config.yaml
n_layer: 10
d_model: 128
n_head: 4
n_kv_head: 1
head_dim: 32
d_mlp: 512
vocab_size: 8192
activation: "gelu"
norm: "layernorm"
norm_place: "pre"
norm_eps: 1e-05
positions: "rope"
rope_base: 10000.0
rope_fraction: 1.0
qk_norm: false
attn_scale: 0.177
bias: "all"
tie_embeddings: true
parallel_block: true
init: "uniform"
init_std_qkv: 0.0413
init_std_o: 0.0
init_std_up: 0.0413
init_std_down: 0.0
optimizer: "soap_variant"
lr: 0.0074
beta1: 0.95
beta2: 0.95
weight_decay: 0.038
lr_head: 0.00863
warmup_steps: 200
schedule: "wsd"
decay_fraction: 0.569
decay_shape: "linear"
final_lr_fraction: 0.0
batch_tokens: 32768
seq_len: 1024
doc_mask: true
train_tokens: 133600000
steps: 4078
dataset: "wikipedia_en"
Each number is 500 + 25 x the weight over the matrix's rms, rounded and kept within 0 to 999. Layers, rows and columns count from 0. Numbers have three digits each.

# up: layer 7 MLP up, 512x128, rms 0.227, rows 18-117, columns 64-127
# down: layer 7 MLP down (transposed), 512x128, rms 0.228, rows 18-117, columns 64-127
up18:511515480497474508487531503540472478512490507509500499494517489507476514507479475492539482511504482514542502509522501494507522460513441536500494534490493450531514474501455488500519504486515491
down18:534512530475501495491503524469519502526520520499486516468466510536512501530494500537490471498531507505505524481471485510494492491465477494526507502506551524504491491492530498522505478517502492
up19:485503483526512492526522512502467518494485488516474498529527510482498482511496519520501522519504479514499506486473483450473496482497480544515506486504522552487511500496506519473530478507499510
down19:497517498475531489493482496471502512493526482472463506490478523489486514534502478559476457502535478470477484535533506512520503518495509467492496520507499452545495477518558517465485498476509486
up20:492528502459491484484530517510507477450485549519502433451504550506493456496559506546475499520476552464496510543471495424508512492533508530451482577496508554489487493535476498487445498500448500
down20:471551507477516456476531524555531513482492432490456487472527495551506506576527500519491475480422486467501512481528484495520497507471473553477467562537485491525483511478477504496457526521491520
up21:466538536520494451494472537470483456499487511537468496508573530529493479511502499501453463505520516466548516499500528520472488494508491502492509501496517483480497528492511543558501520514536500
down21:527502481509492477564490496458482511509473460518451466529515475536448518504480513510508508545530453486485481450506494479528488516481504508481520457484482477456516493480484500540450460520471494
up22:499483522517529535501486491530505488512481488491477493541501536505490498483482465479535505476447541499531486515475477464519517507513475496488546493463552516469486505489456501499506522520530500
down22:491500509474529493498505505482495483508480531458459524515460437500508518467431470526524443521467553499455474502513502508515489479542506499471496513474531522470465560478438512552448548496494482
up23:521546482504515485514519474514499478491473503480473500485512506496482505490472459537485508465476489547540505509552499430506470498501453519543519552484507492498485513485503489499476521501527540
down23:500532464522470502481467499457507561469515479486501502518447492493495479534483527538469542503534484490475492448499490511482457480504510524501488479529516516476489507496449473554479464510450490
up24:478499483502504488475531504528473514518508488525476492527503499500538488538525502508508480485538452490502510456548491469519517482476492497510481482505514518497511472500509494491536454504505504
down24:484519518508448484492468499530501512461482472503477534505491504501461518490549494526509502517495518510501487500476517525490495553481487472498538482485502496517543467515514494528498509518476526
up25:509502518494508511506515496447490507535525502500478499506518483472520511530502453502473530519466493446532489513468513500526460511513470524499529502457508520461482476500475529536456511507513501
down25:454480487548462502511518472509473505528458519558470529482534534478516500478527506475511472472452485520540500472496509478493512477476502514463486511506481518501506520493505435477475488480488502
up26:497497516489516497483512458485492526467509496513510530555510536533494505533488510483514519465492528478517487484521509502471503496499517495518497504524552504507494485470483508511525515497483517
down26:495539528502474494489514535500543529500474524494468497505493511492523510491529445492457502541534508500481499509487504493531484508483523503481506513488472496484496533497536489481502506560539492
up27:517482552534489508508503471496499505501518516496491507505508488520481506471484484530552482491503484475472471537472524540508489527523493550507544511482521503516496508473473498506507502544493514
down27:529486526505519473470532485541490483514499500499469519530504461468499514501509463498498472488489483491502531523538499489487527493502478483513485522524500512497516540467500518532510524507490508
up28:538501455481533486501494510519454515494489525501482507496512509542556484448504499539458486510476532485536497495502507504496498440505474503524517494496461498537507515527506501495493492477519522
down28:542461480525516470491517497565451440530514520470447514494463468511468484485468502528492520549463537462539541472463468492516481481479464518492493515476474481464472531492514501477509505497491519
up29:464517489540506477528497486499517505509524501513488478506516515496495512501511536506488514475509525500530476505502535536516518508496516491502493472504501487474519503501495515522488493493552488
down29:531507521507541500471501478496488486497479495488521512505469499539478476545497433501554461493473466476498546482463502491520503503541498470484506528500533479499489490514487525494507494523481480
up30:507467494530461481521461489490451511539528557524501516510486563452484498500492517500487462455499483446514501522501483529499511486534540514505508536474472527494470487536503486467554508447483470
down30:495486508492508486542545488475504515516551520543496528471495494504485492515510520487516464440485520449519506535553522507486483575505505453501504544512512481467518495474525560539529465468501474
up31:519488509509499479493529480489496482485516510499538541460472515507438529495467509464489509465485478476470462504549500499544523510497450524512493498519525499548523478470507497474508474502503502
down31:520509463536484508511505568480508531503548511505485477492560531513467517467487539529528446517533525553452530481496474452501510458494516502501473490498487487486504461446515505536497481490492473
up32:519500496462468509499512527444533450555533519537525530519532510473507500472494502474516528488509470503498562498474494504512489551482461518506482505502490498538515503508485507497457483496507547
down32:471492525485508536486490557507486429503490498493465533500489556483508531494526526468512495497504541494486498510490508529492510526489484527513486496487507527460457518510500519521494494482488470
up33:489428485491510495481513498512524500499443479505511508531469475514482502515487498515493547493515531473497485490526504513532461514533496509478505505484487510518479506492552469548502515480483538
down33:479530558401495501521446517457469530522502498489502554507506554487514485486508510516508547492514496532450538499503500453530512496474507488536483469442499541471522477466521511496552495510502515
up34:484498509504503509490510503519499549534489539481529512506466507552515458516557529512495518500493446474520508476509489485495511556475523513504490473519493512507508467481461490451470486513516546
down34:511503503494496524511525505553508426540477518466526513538519484477438508536547487506526478509485506521515455528521470502515499506473530495544475499514482487542506501475517540467522498492516490
up35:469451521541552492457516494481526486511501475479528548458487526486510487511505445490500499507515467484483497527501517486504549468491477487518490523459540503511474471517479462480485510544531496
down35:537528513481527480516497469491521461495524486510455499480487507500491468526471499462510486487473494519597482521494535503502538524508531542533482494531501483509470501493505465485494511512515527
up36:535527520480486502503450518547488488520505492499503516508522548485495542434490473466491522501555510492471474478503462541550489522489544521515482491445512505470463491506517518468482512542491470
down36:428506517496529491491470515509469538514518497493500468485497483486508451549517533510505492508506507478510526521508520515472441488460525525501501466545545530513550477480521494563523489508485534
up37:525498495506486504482497500524492509558484483559531502508505500508552480514532494485521491513444470447513550518518480588445508462536514492541508535498545495528526483501502505512509536504537523
down37:509489490480489453520518490520467540546500493568504507542501487533512492454506493519539475465531510491445485515502531509450488484502468538491497492490499461496513529504530522514492503526517463
up38:511510493464539492500484564483526481522559446518521487487481439549508546484507500506540526511505482492504474486535421502505440517493468514479532499472457509466504489499534481504503485538467500
down38:498506475484528512488513484515498498493488502510488512509501550480502467502506479489484489469520487532544520498456514525505546515546503453532498491509523485501470508519485519508486464494524482
up39:494490511484486521507527519501487492516530484514474480501506501461472513509500543484500555524530462506517502516511474482492475534502531492493510499493494496486491490473445502516510532476525484
down39:543477548532562548551528518452458459509524469551519493482521502511517485486471499500493507543487498499544521485477494502514500513505478476497500467492461478516529462526470472492541506499480449
up40:491476530487544489540499488476459494504501534533511484479511450493508504483496484494515508514510477485498532466524497522484494493471515528501475478470500528502474530526488516519519545548514520
down40:517507454483494513500483548532490463489499469526451515510508490479527545541506481487490511521522512491514490560519483519486504517492470507483529510517508501530519501450488461541508464467530503
up41:525498483530552547502524497508487492486465514515512507483525506498525499505496485499504491488512509463503492452510517502482505486503458494490532533511481478488469454533475496535454548447499491
down41:445487505447490543472503507524459522490503507491512513471467487495494503492511511524528534523517478522509468460491493479513490501535481521501463484501498515439454480555491523469483465501459490
up42:517501469488502534519466522473503486476480521484498481509466510481452503539534504482523493483479499501523471484554493440484506470532518534507490498496499481510530524487501482507470485497496481
down42:516463512546489538525466563453562503473537446501528508492440516483460511514511543463548495486483515498531485511499461481455467520484535526546499533563491511509503518489498468482466510528549524
up43:564495481527537488443464477496471511510510464506458523455468514481474543490469513501491448494505512493547470446539527500523506556479494504507460515462557484468475480499512457509501495443490507
down43:506473488501507451505490489454483481495490494494505518499494508461526506499484469539489425519507535504536501466543512529483507500477507435526406537472531524516506492473487532494481500455472542
up44:492512499454488474484534497500493543497502509522469480498473520492507494480504452504489519448507522521505482531533491517520494535517506533527460511568492499496485486518489491500522486545511509
down44:503533468490478489478519471521491518480509523478483449462501434526478484450543494471502509511494487519483491502458504532508473485485494506505551502514496501475500515502488517485531476486489500
up45:455516456573482549484488519510481516496471474487504514442483514494479506511533498505569499525462470496446503543499452491484502452498461518515518547487491533533485482474496490475534490503459476
down45:473517505510448498507464510472494492485509500503474502548507499489465481485481480477496474516482516528549501533550497505520508472478468487559515474539566528528518516486514511473502471512499473
up46:478529465560532513521485498505516488532483537509545446499528539534525440492480510513499517510472498496538511512505539460523529480515540472484508534500522509479547477528486525437468507528497489
down46:499532524470498518493521498501529447445469545542525466461522513464478507518491528552502501464498524459520492526497527464499527496537533524519508488501497510481503525521430564540546525524540519
up47:482457503532507490493531527488536465493515498474458532507517504471572483534499484491488478474509468475526516497526547532541515517509524493511487506501500531495513472486480494510501478450518511
down47:512481525511471506513525497479513489522472515517454472505515491468475518472547520470528494543486501507525493512552499506499482524466512483477512517496523487481527526467493462491511481512506508
up48:501517507500528483481511500527504500517480478513530489532513483504484494479511493501459526477492485523533485495515499558477493507466467536473521476472496488473518466482448508504549495553500497
down48:471498519492520540500473471469515446530451460510509514568515535526464534567497499440538494516438479542547468456454557453528484524527522490505460486499467510530474508509442532460507505548520502
up49:463494517533520497495515506503508473516492541477551502491504513478472532414520468515488497493499510546486461495448500529502486516480485472500540504503478510485484489483538484550486543497525500
down49:502510461482506466459488493507487503481443486532484496490499541484493451527507487491476475480488447526515492504528468462518514493500485495506459500492456507553490550557509503477516503506509521
up50:483507534491527495514461508501516533480515479519475507492515473523511512495482504514490515510512525475514548496521490464522493486497495481500489502503505518519526496467481492499513519490489502
down50:502499472488463492489554465503491507528502481469504480478504519494466513505524502504491515474498489527482479508481488513472490521492448516500536490474519481479483501517511537519490470517535520
up51:483500555496492503521482547481505498472500501476492524496506549500502502537480492529498511475536508458527481489452503478455476516531475526544495539510507480487551524447530492517457521479463501
down51:505529471487495499474513510494496491491521479534488539544505527525489489484501539452505515515524498550455529539501524524513515495505467465498507525505484497560500482501492488515501396500483491
up52:519499551535529506499512543525492472494578509485491514512475531516478522487493451459499524496484488501522486494451498520513493469511495495494489509540507440501490493480542514470483514482454506
down52:490526507510522522477490516489512510471534470506489493518457527557499527478481487501485509477466463504532476538525516493479524463514512439476546470505516492486449486464491514498500523554514508
up53:512500464521521495456514500494490485497481485502508452484508483548529490513474470477530515536493409509485529463484497495534568517526491540474496468497546479526458477450463504513484533483463545
down53:504492510475498444472529464539473565498503487511537517527493506486525519503505501538491495453549482474520496480503536473497472505477459508476463447486518504469535515539551492448589505538486492
up54:520498519494495481478499505521526502499511481502481493508504495504522528505527499496507510542539536514520503514518513486519495511526491486511483469500532508514502496497487471493495498500528499
down54:484505498491498525492511496482482467538479521476521511478459521525474478500484530531499499504474489471475505522499491530488505507458482516486527530498486492489484482514518542484524485513475500
up55:565520482483522452499502498487534475510470515530517567542507511459513533524523438463424520452477502528536516523514473506488552511531503496456503472478506519518472497476482543537510485477484493
down55:531498542480518519534517505446525495491449441476556479504491524526524520464500408468506500491485480529539500465513470496446569488516504526520495497521501566458493476472513557488482462510520486
up56:517515477512528466513562497488545449480502486477481475556513492506479553482506476507498484454525508496529510526512532476499513480499444546511490511496483506498461502469482491498524518531508540
down56:526506523504532519470476493501470501477517505512554530463495499501504470449507489459528495519519520475541497499519446521451470490540547504511458499508517509564506476529568459479505543452518518
up57:539512496514525481488511500520517462538483503525489497483525510468537468534497468500506514550475543504510500466497522537481497463512525513521481456532524526472515487532521495522472506528464497
down57:499500511505533491495518487522503508521483465516517470485474491523478524520473569500508469493514478488464510524499476510512524521488474505499528516468489466483496508500492500513501517481502505
up58:519531529491475501504485517509473517489476502493502468515511493469497520505550511542481513527514514497531500479520500505493480497505495535490494500503530487508498503499497494525490522500466507
down58:511492494506478481501513491530513479493426481500518529448495471492505473514507513525471500549512513489534494463466513497513504494489455510554509459465480487464501496504499494457508522485500504
up59:503498499516496486526492509507468512484481525506522532485541504507510504445484489516483489493518504529525517500490539505485524506504492488529490483480484484484493489524466480483476507498480499
down59:506490518541502520500511493498523503498485492494532522449477516527504497497536512506450497505485468470503505526488501519474512516489477528500491508518529519479495506504497505489521483490531518
up60:503497537470529485524517494507485480460516486479496512449503525495487492480516463510471495529511509523511521575511527482492500487468511467537501507505488475478487487492511502525499478513449524
down60:486497500532472497477484479478520521493505504505486496526515483518502517520475515499504491467549505503528476475533518486484541522495530548521495512499553532518532509469496517506480459479522486
up61:499474494480490518491516465478542441512494507522521485491557447500481499510458501491526472484502498478524483469536537521541521520522517484479495481445499487474510560504502506483486474453481505
down61:482498544520492498519483499529432506533506541532509477485526473451511472459500534494507532524479475449509478492492500454535460506511517510499514494471491454510514504492534491499536505548488494
up62:546508493511512474484492474505539475495485491531506499460546501493515521502465511510525453506481553532499464537484499562458521513520512501509496481488536474512475479450502540532506451504531469
down62:558488516470553510491517470513501499494482478497537542500496488548544520468477529505509514522481548508534484528495461516440513521532497504505509518498496490440494552486504493548493475488509456
up63:512494451509532506534523516507474494475521526454504534480482474524472551492489497552510465504532543534502525518524521503485516517487517508499535491468498474483518487518488490525480508525514539
down63:499523506540491509491456482456509475484499517475533445519477504515467465518509516488519488561510491502549505508508532534539546496472481527488451543494518440487508483454522480480529505519466458
up64:479531493478533519512453464505474511524500516562475554470468558514472474475496519482476473488491523501482458486533496506466528475502535557518484557523528532476497483491489468477454464510468539
down64:534503519463492461473470544468479557463477497532482443534448544431475513519505485521493501473487550483494509426493479470489528477482538503440496479452500478488453470509460493490483498519510561
up65:497512500508505477465478471517491490514489508492485530506489480500487488485539442510506475517510511487515457511491480517526496513504517501473487510511501484533525449511487491486523495471506513
down65:517504531481506487495497485495447514524487495471502511507477472495486476512500472466505502510495491466502476482502478455517491489464468484518505511492510539460538498513490542506542485510484505
up66:493478489500484487485450473561500514520500499469481465503479469503515467528521496530460501496513519552502509496506479508441477536483510486496482527492528507503454487547430500465487559516502540
down66:476504475459531505489526457510509491494482505501509502473463509484513495495498486508505479509459524469550513531534532512511531458518541548506539511524476502501494497491444484510476469493506509
up67:533513529499508535486515475486491481514526495518492525467495491484467497520432497520514547501501500541523476487492522485509501487501498505517501494526520535534473448519516477520494504544514495
down67:508493479528476482492512508503497541477485516525533546500469510477510483501504520499495489475482524493542462564491465458528475493495515464464512543485492565500492450495522477505500508520513515
up68:507513504563489511465498505518488514475461499505519546483529514480498456486466487483511453468502497502525493485473516506523506473486486519488454493478507500509517523493517498509423556534491563
down68:533477551511503534502494494513505504537454456475515534473502515501472492473539491522481522522514502492542488455461486520480519505539459528485489517481508465519458501503475481476481511478495487
up69:485497528519527546509479512517491488513494468507507480550479485503540484514509455457515480487487520432516480511594505473510485515542488521507465462515546551488475500462438474478473475505536518
down69:487491449445436493520473480516483426490490447530511466536499486531499528449496514484488516499536529510524529495495466534500507518476482466523551482489555535516515446502498521487541452456514509
up70:476501482510513548495567498511464476494544449501521474515514492535443459517492498519493488503500493500545487464529514535493482530506550529489475522539504471503521495479469527494507497509488557
down70:506512518456492457498501518511474472505525524529480487504497518495523510497467484493497509479514510496454523524509493503506540478502464526499454566504465506451491502522479541521509493490525509
up71:557490514521469509498497508510498481507505491495504482553480482511533529484488545509487496517506470496486479467504500501493493557514550516524481504500509528472467455501459532539509523469517521
down71:529500496516512550454526501507447493468501437485459478500523514532492474489514461490509477504493477477504500556497494541475453513459472477518502447494524460484532537460492536477479474481507507
up72:536537471459499488494550499527447493538464510477532479473508509499486557469510485504465513472483500491519520501522500481507541486517537540518510522483498513512534484497513498517524493537530491
down72:488491497519517507521513509510512483459510489489522474490492485495541490517480484519506488513509496511469495475498520448500486541506498516480502520504469485530505480515531565520536510477525506
up73:504477484494459492470501550494534400524563442505472484547520462508472487489519529488504501547537521504548487466500486501475527495498523480508505523520495507417501484518497492496494527513445527
down73:516522488523482496478475454538501519454475508495540512498489486504470533470514487508488492467491514462528477508460484474499493540490463495441496496544498504495518564488588494501478497486524526
up74:443518489505462505462499512550512495489485546525486551486530478462515485522486484493516492493501499492503548558506447538493497473491491526481537487492501494459511506508533479456449513464482516
down74:550500520485527533503492506452529518560521536476507481488505490513495495482490503477494495489567505507501523544497493487511528501483510475515534486505482534500534431491481458467463525527540508
up75:524520465454463514492517459498454458524480513502486539460477498491532449533505520518475491526473504510516493498497506530479501522501497505458465489478513469496501492485486512497509531521452480
down75:505496509465511518479442485499490468476472498535520491519505493473496510516486471555476468425503533475497472510537478493492479503508514539512498520487535503525521488487514494469578506515554461
up76:493496526528502499485440560512496507489479499499455533445500537495494439462487529483509509529527498469517517463504477462505492510488493497519510472499497483498525539520540454501527520493483540
down76:524499498502488507499525545510474483461506552488526506498532474499504509470472519486452453485523568517499511500511531520483503462524512511496485467480490456509519445480474506485496531466489499
up77:462499523496501492473483497480531486540465514497464487495515525484513484493489492497520458563504492490525479527512498474515463505523489516480506526498484498517467513506497453512472518460503524
down77:540499494514473495476509480500463557487541501490524534526485531515497495524537488446523512456510517524494477536476524517510518447559481514538511483526505518517464507482522512488551485459545490
up78:508479489514508493487538506502445456484535522534475565486496540524467405522513475494506501521477500512494482516462543505522525448458531511475513490513513519463465456530457529530537478454490565
down78:530487501497500482479535531510525496430522520480524461471501488491490519448536463497545468500525517489498500510538510509522468505518510442507478499502497486534544541491497505511419505525512479
up79:476496528497486436480470511485527440523495513479546522541500522499493498491470467472501490496474500490510532516489507486531509536504480518505478510504524486533547461499509473505476483519499534
down79:515506500456499519512480541510455517546521496510489489521486506461463532490493477509506520500521542465487475495493493442511468554483492516498492492488528506477542450485487510478576466523441505
up80:496510446512472468499502475476503472492516550489533578501511450505478412520485550522582523425549445450513513495527468491504501485530505514531457489508515501523471509469522505518480507525479563
down80:451501505521457515556460493498531495495474545479533546475501434474440486554502518552521481472533535548538499497545507522525486488518477525550465494485547484532515528472454505478483493443536503
up81:503472472431444510480505544486522471470505496510542538482489504436531518472476494493516530497509511477471528514448509488527508458488488502570538470497495528487519459519529511488509470510492501
down81:495493523519513510524519482492505503491485540519523511528482529485492514504483504468490507489489539497491508514505474518480463532507466502499526475469500466440514509509516514521553514509529523
up82:454552523537503486455521493494506443496480458484447563514460526520504519473550489469527563461478475462501430483500513473528474447525488499550484511482477524479499506521489540502516547502470493
down82:470588477555478450510534506541506488485557525538502544529490510467460524547478512531481509471496472528492485491529470540489564474485521499462528533483516480456506481468480524527542558498501449
up83:427475494499504506453502496549532517490525483506520475535491502498505526501521557484500488500526494498547452466520565513517482472531464493516492493519493492523484502508478498462483456496504496
down83:480478482474502505471494500508518493528506556497485451521543485506503520464485511527488553487493535511499522476511506505519490510453494503504552513526511486472513525518521520487498446467485508
up84:529464515500491484498479484476497522508520495490532499558499490467511523488496488511504448482503486474512501513459521464543519479504471527507535484540521479482475468492469510495498504532532495
down84:476514491498523513503497518541511471514500518516501529509463528529487504479500543511498494531514496511497498521548487498510526520549530504459484520500482522544503501488551515505545492477470493
up85:484544498503528539464467490462465491518475523488460448493524508531491513527504469440455466501490508497473513495481463573499502552428520527505498481551458494503442452463472460476473510509538527
down85:526503488467490463529493540516491523456517510512494523497518487514478498463492503500470544491523492488487498472527504445524468485518535491469459512483505508501524525538505520494503493495494487
up86:522474494493491506493509543543496480495514570475476482552512517534517503477528516493556490441537530519531499541459482465500495506561483492562478526486511445521500509487472477507516499515510504
down86:507483448484469557531487526564537513474476496428504520486535478489500532542504476541465497516487507529419524484521470481539498504490496521464501463466455478503543447521511478511559516479566480
up87:518473484490504516461506535481490482470498510509536513515502518518463512483497497482518488455506504510471489491544503490467490506499466494494512514513500507496496541534474469528483509529525502
down87:477496496496509560527516514511490499513512498499478501489477463493515519524470495514533494536516503487467489515493496500520484508477462521506502494492467522490483467503497489484469495460490466
up88:487499493466520445537502465495555504495513484486479529479494494489514490483500446506487500491481521542492440505470531485509500476493530529531458500494498530526495488487514532505486501508483498
down88:528495503483514570521522490520487486464511521505521514524499534486472498513493504532476531514490487449490550509465497485500488511486481573462511519489487457456481481527524497480515514515521504
up89:463459519509560499478526480518489501542491466520497530497515533471527456439493466525498503494479553477499549487495534552468529493498485522535502491481519535519491555509519510506493493520492577
down89:512487549474529459473493522501457480487530512465490484516489560460439471542483493484487513506506488446527473494505527495505469513493487511502499488483473505481490513549507518521528519519495498
up90:514523556499470506527492529496497516464474512538501518529523487497524513479471452485487504495477463477508546514519545508481505486517543486516497530448517495475478505446461465554479544510456515
down90:480517494544511490456480495511505466484441534483503519485487515488490484514480484490474468508524509526492495523478487469442521434533496522486523525539527486512517506439505496438517511491486479
up91:473501499568507457471510520505484521497504447496463517486494553479502454499476450479503430489479517514498485530544547507512452481499510487502491489523495462510512483490519420458486487482448531
down91:472471492470527541475501474460463476502458546512540501518516520496483532519532494505486546470515483518489525472483497522503512514488464467536500515489539477465463503454464468495481406511495481
up92:534509488529514507509486469500493496530509484505499497510520556538513439463480500497491489449511513467496477511547475473469527481525490557526517480502474479540459531516486484475551575483490500
down92:493514495500507481492512501518521515481518477473469494520498484456455502487485487481483512542496508451493513544498503504539536542521527478531472476502483533506519521500510484521528498504482471
up93:532525518535538444499532530491492510459524434495499519513498534559520478479501445487519476499503540448519482528471525521556533492519515505555480505547494446523510495441512453457505519521489556
down93:527485506517525441521545544471524520472461528429488558478563497489534504531508537530447499515569498491496518442516495434511504529456523513559469483525502494510476520496541510501495541452515467
up94:524519514496470456530512490542485479538514463472508498511476522505510476497481496482482483492536516476506514564529515498476506498488508472553496468501524485524463520482501476486470476449479533
down94:466513480504496524500486482503510502492509490511497494490489487488508498488551540494499505476459534481486533500481448521477497507517481488531520498482538532456543526495536511521481452503535504
up95:512509527501552489469519514482475494524533523468464502537507535503513498488502533514542437469519542536480484518508474492475457474523517515512506509522530504475498524480495453509495468484490532
down95:505484495484528504517497512506513498507488519487482469506508482519518475542465513526502516518486517536466513517497509492510510538486523478492538483524461480511535492519505526517489496492492473
up96:514496507492532487513507512518491556479521487497507525493541520512488520480452500509495497499522515478517500524476490524502511526483503520533485496505501499504486513530494498501515514474523539
down96:476525450517468534469505498496517491516467487506520478481452477473513482497509492519477484509540461524458522490468495488516481488481509483464532502522496547477515465465494487471495484491487494
up97:496510504503461445541520518487526518528480500499487470524506476493518513544490463506470482501418517470498522529529476517503524500543488530476500496478508530481455477488479456542534478493491490
down97:511477462497536505514503527499449505463526505513506463465470500460535477542478504494525493479534510526544533487450513513537526439486482529459530486509487503523471470528473501505516454489502476
up98:479468482485471510489529493466504515490512483508486507498513510487486499463481504456517528480500506474503474525506477490489476521493527557538514523516458465523491540493470506536477490454472508
down98:491504515515488488463520464501496506467508493466499468516476480492494514534449505519463518534493456502455509478520485491463513516491522499488517486484499511512443487483469488489502480471511499
up99:515540516514511487522535458535520521528512540522508510505536497556485506567511467502527467466500472531513518548491521518502526543482504514515525457512532489515479470467512477491505447510484513
down99:492502478520513497534499536505530497472474556480513503503484503520502535487517540516520521477507507508486464479500491536507493484502467527536531525490542520514498486564475507465500498516544485
up100:487515476488502493482530518473534515541504513511517487518530503502519518521472512479508491522527504492511557526506536523472471514493496537496495511514499490496551441490465447462441509508522451
down100:485557494468497423513474497440506509522545533551482478465481492498505529524477521530494488533506510505525510509495501505467518566493481497520526478517467451531551511450532495452436520504542468
up101:528472505488474486494543505474566515468514501535502495482461508542505483465540493520483507504496481495534475471507504504536487517522537507502500493519512484508489520477502484521450497522476508
down101:477482489492483483523490498489483486508457484481501543495487516490541494537484498487502502509509506519500485504514497518513517506493463509499485527527488502460525475522512493503548515496492468
up102:577520490507525500492484512526535498503508527489484501478497516494522536541490494528492515535508480518452442440479495524479504506501497503506538482477521508507502484479574499489542523501484521
down102:485486512538438507521509510500480509514504489495442524490461507479470485497480473556524433487528538508514454513454497470507521534503479511500514537530491529513480489543551457485464516537497490
up103:499486503513508493490485508569470500520511521517457530507487506526503488495507503501500522482517494515503477478524436510541496486514523502501489499475481501524535494497483481530506497508504477
down103:496473510504479533485505491470523515538506486498496494472468503498511493501468501537505495483477479514492529523499496507484508475466476477494501510535536548457496514507456487488444483498481497
up104:532531500513485517543538477488511485517473484524508486465459469513521499535527452500483461486514510442535483516550528508528540544463499512495490545490512544484492512489527430503457527519468514
down104:521520509477503515489405517523525506510488515480495490577510487500508490539499539464522527519481480481524491535481517510484460508527492495496510485485534534478487599516462484552487503485543468
up105:481502507490497539484542481495502490437538507500458530528513522529473492444524484465452489487492521517502485510519498490517495485504490481521517505529506476492490524480460443507499503483501507
down105:498483525557453463520513475549487494458520498510454479502517476488494502489491503479565492471493482520507482522502520481511512518479493487523427489499505521483535483460461485485495525477486499
up106:491505509491481464510534446494494505506441499494469449479506514474521457464455539506506471480482456505501503517490442545476472533531519485489500492503540518519512508519497431486523488513468462
down106:462526529506538502514511487507465481472545518522525510513528487504457546491508537450509529498548461488489442527568517497472492549529502494487546520517493499540494552507504527457477513481506476
up107:548500496511475501468490515503498526503484509525488478465523560523529474519497494502492509507456509481480507500504484505469513508494513485469476473489527501528510488489465456489511509560491441
down107:487466512484489495509504519489505511499532470520510486503494481505474526504523435477457494524524507473477481505506499493496504508510489482527478550510492489501478491525524537500520505491522483
up108:504517512495491529485474516506462484485509467502500524511476526522492478535468497511471484475569514483488481505434506521456498531491486592503524498513502493477486488486479497471490544471533540
down108:502499540496516471497476503445504511504460465504514469548442475485520510496530481468495507497494472501491534525522516477478500490516479541513498504470474483463520517530531533516552539485491503
up109:477517485482503509480485524503529508569503503504482483532508478483496495521499539504508472547519466529481523430539515472533501495492500522487446459510489513506493502505488453536482479558489513
down109:529464504452495471507528490511470525464503515487504452486470521505485516508499492489495480505491544460509487531478489481482492528515492485513529505511466489527513510515449494502511516480510454
up110:468549499498495478495509516521539483518458514499468474480525506518498519506539524476500525507478482480497484510493475510501471517469515548488494530472508467456483498517506535474494524530452521
down110:509469510494510488500476510505504485506509490502515515500478520524514539502501511482492488485515502460498503512523494464485482480513531471525523490519454472494526504489480500516482472492462528
up111:524535502480517480519476511510527480534483552522493473514452475492510505480507547486514432519532503502483499487553517505526501480523494493529534516483513487503477507472439463453475557471530453
down111:489511512465471501518523463507492467492445492500491515506484410477455483451510505499492467553513469497514459496513508494519465531510483475521556495434533566456468514519477506481492485496485494
up112:518532501525510485549536498573536451530518509475495496507486482508505507471509501471488479540460511493487512473529484535506500533486495468459487476518490523505488431513480487466498488510466522
down112:485494500507499514516477557505524544491535492502510530456487520538492516474498513555508489481514518513489524498491516508487503519483487540493497504509513472495520516483534467551501543461541467
up113:495525500468506469489484507500501486497514535497484481521452495533514513454562544471460504485520473541528493503478554483508519498495461466545492542471520545501488536545519503479477494513511497
down113:509508456522478512509542521493527519476493492492480479537563488479503513472499459502497491490488495490499522460512499491516480490495509504460466523456479493540525519464498480525502525528472526
up114:484490510465526495498512507468477508475491496507527533508528507534523523466491521490489506504494491509535515540533529497516515528515484505533512469476525483485506504508474476481472507485507475
down114:514509481491502547500512487500508508531481505477492509506469505503506481518469520516506497513497495502442489517499507500502490499474467502492512528518512514504506471492530507484505519481496495
up115:490514485485483448521516520552508471537526474537478491544547503506500527507478539489521490535492501512524548474504510533508452488525511497473476459487498486522514507514502441440511531515485456
down115:510478504503519526507506493492500524483479520496498511484481492507499474493544492514475494496494528487493476516518485507476498526499524482488483497530554500492485495479521532508508481475527538
up116:449516521485524494494508500483507437523515534462449502525517532526525502455492475499480474516510539462509468543509522436521481500517519480463488542506509502496534515521552555571474526525510561
down116:527507522526528506517485544471460499493516490505453551485524557503526545516505462482477520455541491516537492506513481522517513463519487445540459478494498490505480466542514494458449485540504487
up117:478486523526493544481508480525476454515471493454533507485503505506489479469518493528421488519499516534528520506519472492473414508495541499489482499528500505513492461459467502479481517466484492
down117:455495490498467482481474525523490499475493498506528535482492513527476513472520503518490506505516499544529499483487479512512505499499475454527523500461473486512479489532535467521495476496514476